python train.py --num_key_value_heads=10 --norm_eps=1e-05 --parallel_block=false --init_std_qkv=0.0149 --beta1=0.95 --beta2=0.99 --schedule="wsd"
Each number is 128 + 32 x the weight over its row's rms, rounded and kept within 0 to 255. Layers, rows and columns count from 0. Numbers have three digits each. The size before them is the row's rms in percent of the matrix's.

# v: layer 8 attention value, 320x320, rms 0.0268, rows 302-319, columns 80-159
# o: layer 8 attention output (transposed), 320x320, rms 0.0621, rows 302-319, columns 80-159
# up: layer 8 MLP up, 1280x320, rms 0.074, rows 0-63, columns 80-159
# down: layer 8 MLP down (transposed), 1280x320, rms 0.0639, rows 0-62, columns 80-159
v302 089:145131070129134114172087107137129194150100129116092147024117115173144105212179113114098110167177118145109118124096096106136117134189118124081154151142150135099085117130114115134124113124108143144090169155182120154161153150179127063123126104
o302 088:126120135138131178117130161115171055130108144159149136206127157079127175054091126093117072129073112128129140101135121135108111106100191173187106106079100088128225211118124128134105149138121095128162109060084130154085140106053053139159112147
v303 113:144157087151086074122140153158125159131135095121067121029107135087161103196112205121116192098112091108133090150130124113122124123175086098134148131098149151087177088125127134108100102116082100158090192127147156109234110183122129115106139108
o303 110:133165137080151124091102126072111076125113153152147148194145169165128102098128114130109039181157125169093163096086095151100105153064148189146102106114142075144121166130103129180174154134142116064168093080086102159050134094076080162144162199
v304 107:139077127132107168107080082118191128139178148127179132105127087091121178220086121111172148158104117130107103093127121161108130147117090091148059163129164108121142125168128111179111109153082109214089134166094112151135167139148110141126126124
o304 110:076185117074162124154112122112099148129131183116091148142155146114113095132159086141139159136104156125115176169158093171163117141127106205110164104113129114124073165108130142062152152090126157084158112118129139085130113132102103157126125133
v305 103:113061106154142152106111123094102160119096130118198131125131143175056046076123133149067088188082147096140120175119164157155127157141129098106143132117159076111120125127116149122106153189106158082151124118117127117123075132106100084117143112
o305 100:135127158163110094186105079175130119157179110103099111140161072074155167148134101138124184041134101114146123123153164123120142088092165119190116120087110198118146085079142146126120122061157120184129166163108104110090220095111167092107088159
v306 099:154114131135095208083089173122098104135102127116128137136123133148120136113089113155167146125117140124092097142147158141118104175121139088132120156118157106158116212158134175135142111169148147162144110152077124157170136086123126162148165111
o306 100:017099108156132105201101108136111149110121162084103117106148089096162114145133132109134145159109091116151100139114118144167178085117126106174128120138132118133083066070127145121164099038145144102089148134141121071078134162105137098139110171
v307 105:158072137167120117101110103130130134161136169105144121097117126073125088200170167113137098135106131125163116129084118121115146116188102126152116118201214113116093041138110068189120116103109130161080101145128191113216123157087130058130136147
o307 106:091139087080167118148093154093134067085146144160148124154159123176116105110114101113164148140209144134090157149144093105140122095093154142107122096078114166140176184126106118114140141090139142079162140172164083174049131089180073141140135161
v308 104:103159111085097103143150105125133156170114134143061128103098108083094164190117182136144144089166134148015160101115107122144140130101155143121086114082067135113094141127130195124130124127149140080148090109089115140079130100103125115132111131
o308 106:129125177150132173085155138136126057130106148126166159145143131149158152077148111161130127125116139101188104125130095087170126100203169132098151142164131165175147103153102116133129127153109119163151153130153176133173135182174109195104103133
v309 099:120125088050151149094178159111130184114121110082183125156099159129134113079116140084094094165152100124180136157098138141121123067124164112107073110137123105143162095109155099101113116133080112015113160166142135109111149138145132121156073093
o309 102:189129168157114125146118103135112110140162189118064107112159112136079080130154160161064125075119130166122115117105163119144143175145112131048157121184092158093121141167103145121151126138170131204144077108093163191141119055164147123099161156
v310 110:135159211119133143112102140129121133117158120128123132160079150088152159120152113168186187067175109162107158111144178102105140162153184159145093113150074122101121208091127124140115075161189123136079105084089118130109125081116089170102155181
o310 114:120069069147112099136127131112114115073106168159158134107148127175121104149121115107122159223149113086167118130131056148192103128095049167151107092135160164160113109122126117136148155149116112094123119165114173070181147157064161104158157101
v311 105:137170120125114128139100106126159106192120131149178131109148108124153145228134171154107073117093125113197133099077111156120119136079180125079124133146124060158170138102114082127176140153114133197089154091139093101109123133098133129137109143
o311 105:116064142153145118118117133159141151114142162110055109140121204111079075077114106110146204101169167151088120137166101106131129136128066108158161167147165209125086155133157183076122159110132164073128078217125152189146096168139161114058142083
v312 102:123118145127143109143106125196133128118167127154118122091151155068058205211151211142134164097110131177106083110145060138128145118103129120146133165100110136106125160119165117123082138183127117110119097123102104133084148128110135137112144113
o312 100:105109181157116111065141097099080145112147110127077130175100122209210112114183093132139149148132141120164162140122131159189121159117161144161141107175118164186086074135114162131142136133145123181145130168106142141181083079133150111120165147
v313 101:139124179138106129120133128111099188126136112138125129099116137093130183114137159170069148137122148105102161196079126122103137150138124144107115105113137102109141146137163124148120131169062159161053136101109066092161131142107140089081076089
o313 105:094077110113150131158090133211156079168137158133131141169115130136118094122107050173115058090149159118147066040165070126106108098114118162201130143112139138122185071055104167159093169024154140097164139139129156178071113121106085146118138136
v314 111:137156112122133206150078136106123138151058145151128144198131135128121093142171091135182116127193118123183153112141123156079092099102169112064104139156144081176122141126096117131180099070174130132131155134118167125103193087117109131155143173
o314 109:097084104126102118097129116103122099112095187129093126093125168118094136131090178087090167118089109125093139189126122120189165153179094135137138106116119161105095127143182141103091120180096131131138125154112102114136113185120132147120156130
v315 107:130167074147139128165148097106125131146102130142159137130127140121118079181152184114128177091130118129147162113091117157140129156138145130026160140126077168096100086079101087140118129093145136111162119079160088117088071149091115103099150151
o315 104:157151194146130122048132119126168138104110086176109125158145115175131142128090114111141093134149134135113153128113183121130124090133142112165124115102133162137150119172119164126134107176127101124116128153111113163150156140137095143099106101
v316 101:134114123087126154150106154111171087094166093128182120162095149167126086123158101144088119229122120118146150142143103139159123074090169157130172117145126136111153153135157122114141139103132114076135166087182148143138089091138126163178136061
o316 100:161118102152139149154164138144086147133143161123042127079118108097129115111142163136169146080127120089137124138162161135117156152113108078069138121203140156093182143126124098160118123108164083147096101175096150158134150150123150045164110128
v317 107:082125086149146143139132110088188131140157135155193158156118127166150100167081124116093157133096126122108088070094123160161117110129148071095118136173154138145070117115130109170121152132112150134182168151134141168132088187138149148107151128
o317 109:138154159165125147138144124106092166111079142097073130095141094081100117125151083129124109114147144148170122148130208155088152104154139097108144133085122108115135132148165127093139155136118130088070084129163090104137141115108116134122101106
v318 102:164156131097136166187156185090109123110127113166106120129125153137180093144179077174097155128157158133161197193110137094159135113101161180089129118138051166162166146108137130172120086060132126162130140091159141156068147066133121137135157186
o318 102:113087114136090146104130189145153099154096141158159146139098147129113148141064136091190099103125092071088077121156083107075121118174131100166123132099130125098177154124141110128079177082074090123156125141116097136172135194112096110153077079
v319 097:150071057151091087100131111130161101143191082100117140157097100053168086126130179085142168140113123131141149089156158176097121174119117122181095110120191110140109141128177062114108128073161128223089113136148172100163097152079105087109094082
o319 100:104208133074150183117143183157094152076141196123113133134163149164063121116148127154140103125159160110063115119087127134136136126117132139085184168179129185112136184132069139162139121122098175066151072114126127151104134107162142154114151134
up0 109:207063149148061139164166206194094141152163148158107118117122121075107090103171157090099124172078113154189119149169165104149137103149082153119126141136173114167143155157169130116205128123172127161109091168148183116151132083094101121132138096
down0 112:148135103070178072107132125138137156138115115142105141126168128126134131140102195125099098109156155138163146081152101111166141062104086127135168116107203185163137117092110135124152120122154105172095130188169123047125103162089064167154145061
up1 104:129214122037126120166157154092146171112172059195107092126159121137127123085155124109095085131174139166137106111096165114208185120140123114072121149108148128152132153109113117146172107136164136107106173134129072149167127095141178135136093131
down1 108:123135116141166181164169145146114148104125104120135133142067133107086098135112062162105133118149080106165112140166143178125129119142118148172155119143099128105068133099143156131133092076119121121128116121102157094101111122104194091097193107
up2 087:162081147113127087124142144152169165110217120141155116117136139112122158136101152095118105189139092168126188136150161102170115066133100152097166137120221153107168170172128123107168163123104132130040112135131138094112115111153109137107146072
down2 101:185119165097126121109163114133155142179162168082169101087107170120167111030189152163052118118099089152080122130168126105123093093133113144110166117091218075130135193123180126140177139124118171132093110126122184090183131168167096144142073053
up3 109:151126131137073079142113155113156205163097163157105143121138093122186159109093208117103157131143085146102070174106116131161162063076130151134167106141104120119097141138185131084151094104162111139132142098136080142150171099167098184130119146
down3 108:145170106136120097143109098157170121098140156074092125085145147190129086124151132099080111156093111081100163079138132134088130133090114165103166059120148108168085131102153100152183163124136119133144079085096133124171108118128112153127157115
up4 100:126092136111075211122174163126130107147128106095079123124146139120163114088100139174158110106113161145131101110135104079150140085119025180143101150078111145165163179148158140122198131135180118149181122163151116088155071149099157141112095040
down4 106:124115115067094139047116149122177122163119101175074142126168131080196109070118141166085101108148137156137142123168194132164136131102117126111153106053125129146175150113126109135193164098108119148080121106123134109176125114091131105109159047
up5 109:148086143120091170167164137127149111092188060147112130166134076127182122089090143151039138144049075184138177135164140110149148108108108162088103099165086148134155150161134093128152106041203145068143076155123153126160115173144061081127090118
down5 117:111166152143096139093108141176223096152109114113104116119146087159152141111147141149161070188181115157147116171155119092129139101180138109156169127180142151131113152177110173158135068164104109095120132141185115169091055126123198081121111129
up6 103:144090132124134149106166105140172206148136102104146146123117096135099104140100098137126178164152097151167125077128130133170136108102111141131145129090117144107143157127107108033124156141095110099075078186174174108151167181152110149143088061
down6 099:116135096133060150112133153131160057142127127127090109151148143167132120101172094094140045122173162156136115124127127093150139176116153145114099143116124111144201096185131150113085132127131148123140127050131112133128059116039098161132077161
up7 097:140092141116141127153122132086140105108157087168119126125106151124182118105154106098061148137145114133077140097105157091147133137053151210174131112110100097099122173147145074119143160120121158143096121096127109085078108110134122201096162078
down7 099:092140171129149096088187096100102093034115143097133135108079115149122113105119108177157101137099144101144079190118097170089120108143136168122119111115161146178135151156144206151102117116104089103148141121134116172094160183120122113095107118
up8 106:148109181127134132103121122187174169168062105131111108159150119177177152086120135143121115139067111066166157172151155124107141087162124203107200097181179126181125118136172139103160186133147128124137109134115095110143117138137145145141071086
down8 113:096151101060154131115109185135120100143137102057135131158131152094144105119161045178156178122146113114137139082114149151091140093172170124163135108044129188192135117120123210126104078157073140126134169139118172089144112152053102151146171186
up9 094:147072109170142080153089128119139090152143110127119099066135124161199090112170152098109111163072096155188124132122130115179152140147038155079152099145161096177110141155109087151139126069152127164106194131151149127194104196190121137121117037
down9 101:086120086129139155124096095168104175139105141122149128095106093151135132073094100127206171155109134110144107201124143119134167128142118126199083120160122109145107066076142056138166141144088115152136093134119149127120091079182137092127154178
up10 093:108131153099111147137104115106138180159103155126117105165161117124144131104150105145137157140184113130194072136187115105141115098066085132082132123158130132146129199096142140074177130101146142154167120169117116154051178149169094196094130189
down10 095:129107136166139098089200170117144106114144144174170110149138186162166128137159153117145126103196153130168114142121111118122118074156098123107116122088134150132128088179227171203156114133118113118024185102082125145112099087080143111131137119
up11 100:081091127100113107145142084111201165124101127163098120120133137044181127112069140176082139138125163125117156132147142124129127150093078138138141135108130129111149125151205112108153108126050123081123044136121073142086137145152134126121150084
down11 098:115114117126129115168037130209086133121167093136125146080118183167141127167116118133170170112143125138128116141158104195073136090096123140097078154124135145096177165146088128120115110141098138176085156129106151101127126068127091147170108132
up12 098:161086127121054155084114105156136137152162174118158118099122119084175145130073125130084082160109161162103122038161187115185125137162090137100152142088134095142120097136148130173074125158147144171137048155137173162110128141137087060098123096
down12 085:155153118138111111102119136110147123077170123073126128128139136128117172190055144089172132108131077051110161118143110140108117129123072117108137101198123141087110131128134080118128136056098122121119160073017070135120127188070042100146131159
up13 108:187089081101109189127118148132086175162117154126142126100101076122134077145114124161079115108207143131190083126207129121188155120143111135115168112113089093181200127154155124127176132184177128147171124130097125127149127138119117060130089087
down13 103:164135111135139135120153165109118134151147146198143146139152121039160169133082123146189132144131128056115151162054145121082101162133085139111134156136120113080092110165172132166112165076151115105118119111163152150122133121136098049165167117
up14 088:106106166075124113159143110133166100142146154111155145112123144097148090047113131055093097170096154149133150165122149104182193109101136144100172035114185115127071133131191168135115162124090116101140133164105144139095172161158091139140107139
down14 073:114164134123133143080139143090157147137156113167112176112174056062119118174139147137140134112108144138153101141164150126104146184116034126093113152132115141177149102148081131131092122087166109116115175121101120102126134089117107117154145111
up15 115:158107116136089138094141116151130115148145137174168091119119105116142083148093132086087068154177136215178207116131131147136129123144115125158127104115189195112099141084106166085131109054133146169150130111106126131137151141145105103117143136
down15 107:117086123066118095140144134163143119125124105128117113143139089145146110079139147163125091172140129091166099145139169121102158115127163092113073133105078120088132175096150146105109084103156140168151105127129196097163153205110150102140092153
up16 105:192127134132117148082131102145155176149155106068117126090069148084210121162070132159142089097080102130144183118131156136160147126134137116110172129056179138138169122151172052112161116118175116191156159083070122117149077112088118099100097123
down16 102:120150170088113136110147177113143150128196116167147135174141125156086124074122091135078095140138157129136161087161067139132125090086085160146152129127155071151162155137051141104158164168124100178105117123149071132137147127090188085163150141
up17 099:168159149154105144110126156151129111163091113079111088104186121107212132155104139108136097094135102148165142028128167104161108095149128195126149118132089132172176133122114106159115085063210131150093080111082135165096171092137080174101173194
down17 102:167086119152172109099182127125084099119127139092130107139158087112147082128163168133180079106129123222143108134117146147130125136165156135075142137154096114148047153166097134153138184101113138103155179172124102135174100147097104136128043159
up18 105:110094135115147143150178101129120167126074156094071105164107126132132123124120163159047095129104149119106148080143111076195142143139117103126154149137136165132142114157129119123120139200125159172131117130090109102142162147112116143116085112
down18 103:076136131171178145120202166129134103154080152159071125145123151084104140156123102096163140077181132095090074123102151123087139119123138097113058164120117132145114087075136117143086184080170142157124142120149074173129142159196121181129110143
up19 089:120140157104135117148189131148123149123182169144185117098140160097095158109143111133158122151124066101070111073119162130120110125123160100064131117142124118122139121122097118116106109118119149110133123186132122124074158082138092149154120118
down19 096:144135140130172152153092139113150121153094108125128136080083076147157178102109094117123100131105151175126140178129126089146148151081089178177156121099165107134148145100115182145120129152075135098093178100163173132199108164093159106114146157
up20 104:106073118101068140087143146160121118069170136182032114029107144120089134117105132145136132147072136112194137068197127111158174110075151198161129087112098110131136135121124165123169108134146107128153080166180116120074149143150120175129161108
down20 105:112143075161115100119197148123156072143137126143138133124120126102071138164137123136096132108097122141169120176100114132181133154093160140129181129151116144180059112117080180090112107172174091143148134107162186127100144107100178128138154088
up21 104:167134220075147133145168167117151163129188063093139104071136151139098074119146118107126072084150135127128150127060105035135134151074127157102177142085097134135186134128121081112145109126167130139129117152130142130094144041116156105120083137
down21 107:109079091163096152135093069179192126129144126171088152169110090112165115160114122136030159120121193139177055121118089164124122132129112131030074138155129102072113151116143115099145121173139128100111133171157130131121096105096077126072084117
up22 098:170098165109131168139132215132141132143172064176067127087096199144116170110135128132105118142097136171079119127116106074145138130074133138105096109119095108140082150143139122081108112119138120161095157136119147101200139094137144148141082134
down22 101:061153068169094073096123100134125132142111137186159155088108135127096073125148156127127193116147105106175137120128155039116147128115125104179143116209089111123136167094160129178124131122110140114137146117164144148155140113170173120114217157
up23 101:148137160126099109165131138121105093129144123148114108136160131138166100085160180124145114146102125114141109157146127098120113117127120160150093176026155108152117179142148111103175137104141136106151112161132140116089105079086092135122169191
down23 082:123113171141168172113136123133233156125170152106172138099159110103159049157122093164109120170150149097094144129101132159114124160085085187121139151127111132109152171109144067115091144091128151120165152155136129152100154110119155086103078096
up24 110:145115111142074141122112123138093140144108099128110118137157148092191109137109166097120112107166141147145119090170109085103134082072100168128110074108160098162124144218129149152132130083184123130134057103088166122103101075113085100133127130
down24 121:169130143130159124110121182181150160111154078130115126153094105199064157046120119143142122184096171125104081098096125158106150189123103183112115151160108127143154081188101120089184071184125127111118160117213147188126116103187143162106162114
up25 118:184108158127124132064161119139154125134159139167176120136137185108181135102035102154165041164150112155137087133159194123184131107127048150084089135116174174141113110175162123135098095128161106198077130141104169128157118092095110095096076127
down25 121:162125143077097168127147085066095131117148098174092102171124126140128032089081100087139145159143146153196152143149110149207131098167104151205112124108114126120106130143076080125090132130209108124149131090137140082117104147116170165141178145
up26 103:141115133122118110176111184131144146118099076119139120162121101102192134054120135146083170159143106114097112095180209138138118152106192126053102109165104107095147201100151107092137083142151155144137087173085073157118128109177000136084176100
down26 107:108107137102103102128155088156090100140142134191105100134126108102114115106157068083095102089135176155165166081109085099071139152108140138141125139121147126102090076198174142110105124128057099118168139109151141072122117097124093168143196150
up27 107:132145138100126158183152132092128136087173097154132103160137100135106139126106079206116146151202158150142176173110186089157153157077140129130130103099128142128126098135080095054149113116151109123118132125160149127158119102091116135137130113
down27 121:113142148112095141152094131163112168107096127088134117161152168098176128172095145110134190109110111076147057136167098091152158133098094106154154167064153109132130102142067097132132154110181163119129107161104082161166107126126102151107140073
up28 114:164089104075140079078082129128121143135171113116140110130134145113132089146090105172155062173159135112079142094161114088183137148089116137110118121134155179103130124115125148121121070102137120154138096187104164130139125110158096160083104138
down28 118:128139069157076116150161144169120123127124203081098137120135158104090130100106181135110093092117146129124135100145140113128131092113141124149088127100070151157100116098081106131136125207126147077114151118164170118136138120099146120138105080
up29 093:208134108107149164126116178109149095189163082144151137170144199137222077151127121148107101132115174083156138085141118146141125123102132140127079130145144110160139171114112090122158068132117118152172153110099153112113135127171126147123123141
down29 101:125130188052101130115142108113154184089105172152081132125143102082078146132153117081070183165111131159091101146126141125101109126209155147180173133102170154127128124152122118185070168079138129136137116122101148161114117069144117187125110095
up30 088:131145170099088101126116172112180137133127135168123160120132187131175101114120175106122118179125090168128118176147118104137102083112135138090166146139113111155188179165119116129160141116167133123106109182100130117125150103129086139063096087
down30 085:179129151142065091178093160119134187125135163125104090134113133110131100053112160146098081216126094146105109135120140114160116092128082147133136121099161151129183175165198118120161132076168152172074082164100113186157179125093031124120161129
up31 083:130101129149105123140166127153110192080187132192096109085143091077105161101122102094114136182101141132156110198142186178157135091121159146114147064097148212094076123158117162147161103106147116103084155173127145090135155189142108076088125113
down31 077:143110172086115127135075197197144095135117116140117107116142106177170096110132112117158122149140113035197162126101109120076110144150094131109104127182147119163189131034146162145117105081093109126135119066137072140126090143162145119145184184
up32 102:132068161060091123168081190118123132129128111178112124166137093160124145160099085164132086160140166111165086126126102071152125086149123174107113113122148158105193115097128145051148162118109126163114083205113121132085161144088090094102134182
down32 100:167121178091124156152165160129131122148092080128087112091145185176134123099202120066103143134144138098144110192120103134077130092142137121114127146126091167113154083163179172187134173109153115130109125124113173133109087132130169163120128146
up33 109:100102122144097098098154138113142127137136113178116127100157199121189059084138113115074076201113125182182125097119122103151143118116136098115143028112095103103142151117093095141169144114082129094107112123175126092093100158096116141107130143
down33 104:145085135102103109168056194146102160073114099123112117110093120028108145188101173154145164105173108080124124122079132161048120162141135123135058118127156162087121126108151171166167091116091135142163092133124122124132148128086117092141105130
up34 089:151125144142057074138084112123169168125166125193097107106089152129125100188144166112133126177180097142159127125134163089172120117103125144116178157135135172136155163125151113135217110047149137182090113179095074150095142108126118115113134091
down34 091:166187079086103110144134112108164146172097121119102096069149129137168083157113207093132115136123103154179105110123149095114141067121118169120159108121136113142095153106136136123165180076141108197082096154204131160114141146096064111110141100
up35 105:137042172131113097118137171108163180070185072133113130120075155069153148101119190105079169172114142140141163134150185131143157122121072181131143167074182086167152154180178190127133113146127132112110141116149099100171105158155108120135119098
down35 106:072110121137150130150116156031211153175149148222100138094087152190146141091117135145160097130105115158066138084115179074163137101105164157137109152093180152122134115085150090167182127087136138130193073138128140157131133104182163147170109092
up36 098:111064164083076113095171130093174160162151117104100109146115132135090134068054105145087160129140118178161116128180152127168155122108080189154083147135200165156133147180172148108140138144109116178071122141139162059174158160062132141104131164
down36 097:220123190138164171127098096134136158142153143148170123120142129165136140106133115124138123145096159149162139065066160151181129050125110094062171147136150124147108102144154145226103136092125076104188131136133098144057121153117155154129146112
up37 093:151171123109103108166120140111130131135154113126156137086168166091146129106127116128115168147144148145195143141149158100166160054108136130101098094127162134131119149140180115130189128136160137135107056161087162090084141156162123074122152104
down37 080:125092045129168121124142143127173183169092119173143134155158156105162094068114134097126086135119169150139131120117176143146125081121063086117115103105114186175175140176103136152118113154104083128100154139079119130163171166145106166133136085
up38 104:160047108124092139080119119108110091171123115156154130200100164114161108154119124203118129135113169130090120106132111149156143136083098172151100162082120112154112148140181120120169135152102159118106116131100131108100124136169091117086065097
down38 115:184134093093097098205149144142156166117116131123179146111117144117141132144115130168164170133080096110154126142096165128083126150158123130134110160103104070157131101110106169123112120149072117117094122141154119168071099131181202179118160138
up39 084:159144180054057136134151139172162104162171138148164131150102127104142113099089101142072100197130100135137169114154136097162122098133074138091168098061173085209153175102185112074134168072165134168127115130137106117107171156129091106108123098
down39 064:113130064099086149127151174132113181172106132098134084199120151161127107108142177161111138103167096136130131129139169163122137074175127090168160024157117163148136140116173031128163143089157145130067104150154146113143151167189093114154132123
up40 105:184077150131155113145139165095151192148124152190121103178100102128168143110096129180081148103049076169128173108137111087166126109133166166111178143151138119123160138136115133098147081131103139143146124132102106123215122150160122130101094111
down40 088:136187175109099099089111111115110150054123137120165092129113128143130078155097052142131125194141178184120169137219168139176074099119086100123131169064085108161155129110098112157140125106181152082113167081120113107109082150108176119117133154
up41 105:128141118128138092154132147089069122175087187108118116072114094146168173086175152115131142157116146173166084104149100140145152068084134138141141101139094182146127108170167141151152107122218118118079109113120132111100127137137132149091142132
down41 109:178153119104114112116175162149095102106090158108137133121164128160130127147120077162171106117197149162056170187148106113142125078120044115113135131119087120105228162182108147063110112073104091154087146086087158083141097147120120133156161158
up42 102:152115081127111107133125182120112155125099124172134127102092125072101065068159128088141078085202120141161174183190147142125152102112133125131086080162101093125163115149158185077157127145100148127135129140171154131092123150113145146136122079
down42 092:142127159097189113146179097207119173108155177098152131142164135184135185140152088146161154109173119143166116090089067085164106194169177158099159092128139105163118133138136117142138099136102127119083131150120106111177098116141117147138118095
up43 095:164122133130095110134117186154159171141116154171111120130119101099143172130114152128103080196176116160171130119115173107127108036143100120080191140106164105158138172137140104103201169078110099133089117153167128149086135128097091156090130119
down43 106:171099151111089114156126152101135126158109117134158113111135164103166175123107247158068117139144092156117099115086183150115113056099082122074181132171112132090131166162168088094150129135134145192073082170116160139156151184110082101132167095
up44 098:181154141134164114092111167155108138090148145197082119118125129094151111110174137112102138139185189146166164065163155091111159131141111197134166099128093121151171141079145127122106120127145105152079049088054154148082174114182079126123125114
down44 104:078093115194122155115146100093095143099155154148145120134168147149077105110115113135156114096132109119089126142113131155077140155076172177120165138092068101109084152117142139150148134180092111107162171085121142098148102175112097157106092185
up45 097:129134150149114163176152080149097130144141115109128123098119104053144154121138128098072155163130124178177194130128255132117120095049120173119163138135104114103160130136135117122145159126093134114152138157109175111152150139111073097114117081
down45 079:090181115111210072126090102101169146138103141138158112150122160142096104149155149119142109154121130091144130133107130102113150133183154100151060222121147181126167151109125188125140123139151158142124147144188083106130113179146126147139113108
up46 101:106104174134110122113162113165120151184149160088170125178141155084129151123187161172118133167111138175174120098116112133123138086065166156118125093106115070135129237114132121035209117113162150112072074129134140111075177084173083154103162138
down46 103:105067125138219181095149113124087134097123152113136144230109131168092052101142116156171150123168148142143130147132132128098120121101123108145043103171091115132129079112173115114130099108160132163104118118118066120130120069143125136109146119
up47 103:149125107175117131101122161104194129148171166140143121093113150148197066080107130099115047137141101136182126106204174121148153133205139108121153100159136144125135138135177111079182179111141127120127105087165157113152117134160132085123124043
down47 108:103104095113105201157174102117095158125112114108170146086147154110076078153148126142097137165112086163107115155132076127176136131105202150103105086153092150108118053083118071190103095137145111150153110134094107127108137124112191156095156160
up48 096:136129147136120136175151170141095089138045155154120102147068100039161116099134150125135114129118081136137129152132093144127134107083135146137102109170085108093086148121134151122112127128155148164095116076129138108130149088160080161124172117
down48 076:118118155079072077120070138136116163159203129165099119064131158098095105224115130146081162118090106119065156113193125147187140156133180112121159147081129119121164120157071064137130156098130105154107125166124068155151134149080073087078148110
up49 097:130172083057108082156126101114142153156129139135170106101096153129142116140094184118081112157172113199167084127074120103201123133137020088130069099132115182181137051137137105124094169144113123102121167090099103131089158126062114096110086153
down49 098:151124172094157129133143134181125144141170062093192135126161138123110165147099141195108112118109129151204108148159162157132108118101085127175122189125109077137099109118101170040097146170092107142119142134089169058151136135148166139150074138
up50 108:187109115100126109120125121189134173149111176067151101127107103157146141123085095185128149140074157161185132150201125111159145095177109178113158098109141146157087090156145143092111133168193158135134080140171123120172170091120108107128108145
down50 128:108142148153154133198134144131135125159129181167110130151102089108225153138208165122076093153085133192186112133154163114106124159105157132174105131179162116107098135093183120096182127174079141124116133141138143093104144130131157125167130110
up51 097:178137129106131139202171151193133154126147098095186138136115119168109107102135147179136089133092100123112163137109117129113169090118123154143129098104159112229119119156108138111178169125121118168120154131093096114108074074137117121165119169
down51 076:101097125162161141089120144099124122092140157138121171118123189210159154092147147138153108151109153126157115094148090163088158120105138095143144064143155119087192064110122105096109109151132099140101078126115139148086116135114107077199065088
up52 099:103131098089144156177168175105141154148086087096135119080084189134139105085130154046124111092136103162109134178078117121137136100140116147102103093128083103113076112152159098148095173101120137127144160150179106072124138135121129156100125081
down52 080:060134152154132117154143133137111170131144164160144118150135076111089124101175135165189122141163134108105092121123134171112134140157245084082037143157089101115101141060112126105164128122108105128142093139134104206124101088128110097115131215
up53 104:159139148160067132083099102148113127167161150160121115130072106129130136126073123110099121169148126140156171112132188125181137141182120125135080114127164143153137080049161159178103114155138107158069106159136130066135108159182106102107130157
down53 092:070117102161111106157175161105166153134094098133109108175118127153160148084095084120147107136146149131144119130079112124102138093122142112106142067176178152157135119148111146130099121095131096085119095108121139145158117152191099116113187132
up54 104:116111121129023107151149113106155138115148137200118120132124135156175094116093182082081160128112085194152151141143173139134141054091116131157154145140126126123136159116194082157155061062135146149112132129094112189108138127125142114092137170
down54 111:128069141157130136134099062103081133099119145171082150058140160110097089157101184120187150101109107133098144117179114166068119141179133143091204121102087163101160158114134113159111108118113113048152060095134135118094110153051142120106107134
up55 104:165155119173086094147114182136161133096126155158112115164121121082117138144129129111145170188146088129193132093176121127107131069130101178081152109100199168116212144134105101111148127055115135130099116207185176142063187174142109090149130113
down55 096:116148121094128101157147199141097120120133195134121110102138124116121130110127092122149086102110066171135107172120114214170104146141112130081096140146064121128074139148176141119074110148149146097151120124080145137127157145143151174126115108
up56 096:147157135148137147097186124127094135088124147137113132145160159107128142086135124105072178075118078203136150154155166097157128107135073155146171094082209077099146130131137094150127107142102134191090042205170102126172114179112090096104133101
down56 076:173137091158110086125099038125118155061100135214096111113154135152108148181085112181148150127154156105104158181126136179136130106146128102150107133125129141092156133108129162108165170061184141133157085029145106168192125123083119037135140142
up57 105:093119151133076151145078096147138164119107103131117120121040115138127096071118129084152145142127139141131090145154098118146142115155061084152125102089120116171122158199144164082135105181123144122163102166102198111119114117134155188118090076
down57 116:153174177159121164150105122113117137088132072161130102139169154190153149152112181180154111131104156115098115135090137119133126143101054135076160121109137131051109061144093111123136162077097138165100118116098130131089112087142148133089106127
up58 109:140106204005109177163146139157150094164114142143113117096158098093140075118113140101065100133145140134153126115154173072157158126104079180146137177102113131144193139124127100141099086114227126159143117107078107102092209110099148139099080129
down58 110:089110089165143111150078197115080199133179150200084128128039129119139123116113112164112134120185082151097125111142162174118152124096141092108084127132202135125101066172118117128172093129162128125161126102205090127142163102148146094116126092
up59 098:142094123123115146166159140110171127114144116169136120175125131122172118075134127175111130131118101123194118134172180117128127099128141158099120098152143100196080117167168150063125094160125109097155104164133177073135185044172116163137128149
down59 090:089145114117118168200089143150140182128196141144168123113103123172121154191109148136158132140131089084134149100096144198100112117126112165161164143180076161113081123160120085174095098095168127138139161160081118193112158160106146094140134060
up60 095:183100119085098114139141153154128089150138120131107128143129115097114155147126128085117064161122094144136186071121179088155130119127082131066116174130151140147155206175205117167138128102130137158121137135173107119124167149118134151113146121
down60 099:149122147086123109163143171092116150155094134137112081099102140120122103146141163138115092113156130143137117118127139125135101110127149165077146145137112150156124203096196078144147078147166155148117122103149101111179131167098126121066158117
up61 104:111120147156100099126093086164143194127147082130117140130155116136170152155098076140138101189101106103130145070129140136137149051118101152103118111089200152180191154117164145116217124059136098168124071226138086171127106135128059132128153118
down61 091:112151178141136100125066142116124072125119183083143116214088106116088146027151127131124085115107139129144116154112142121077145184113059130143074135127108101165114168077109126151057113140120138149106115132109131138144124157113128137101164179
up62 107:132063097084120170090144146129186155150163092157141105135090142078191126130134141097162078140159103089114169162129206110148140138136100121105146106112150170103113181124101114118175149213080131151138177102125125136148165115136137127103152112
down62 109:114130116133104065129092123158094190105131130138180157126131106156114240152125161095164127138079155146137102176123180109141109083130138176159161117126142140110132055151185048174080183094147086166085125221142154103135119124143125121116141128
up63 099:136123155098151136126080150093126124166134083072134137093090146167140149070153144101155134189127133094194131136140093109184155138081108125151138119144177172117120140095147102172143220144125134192156172128079160105147162104163094115127153097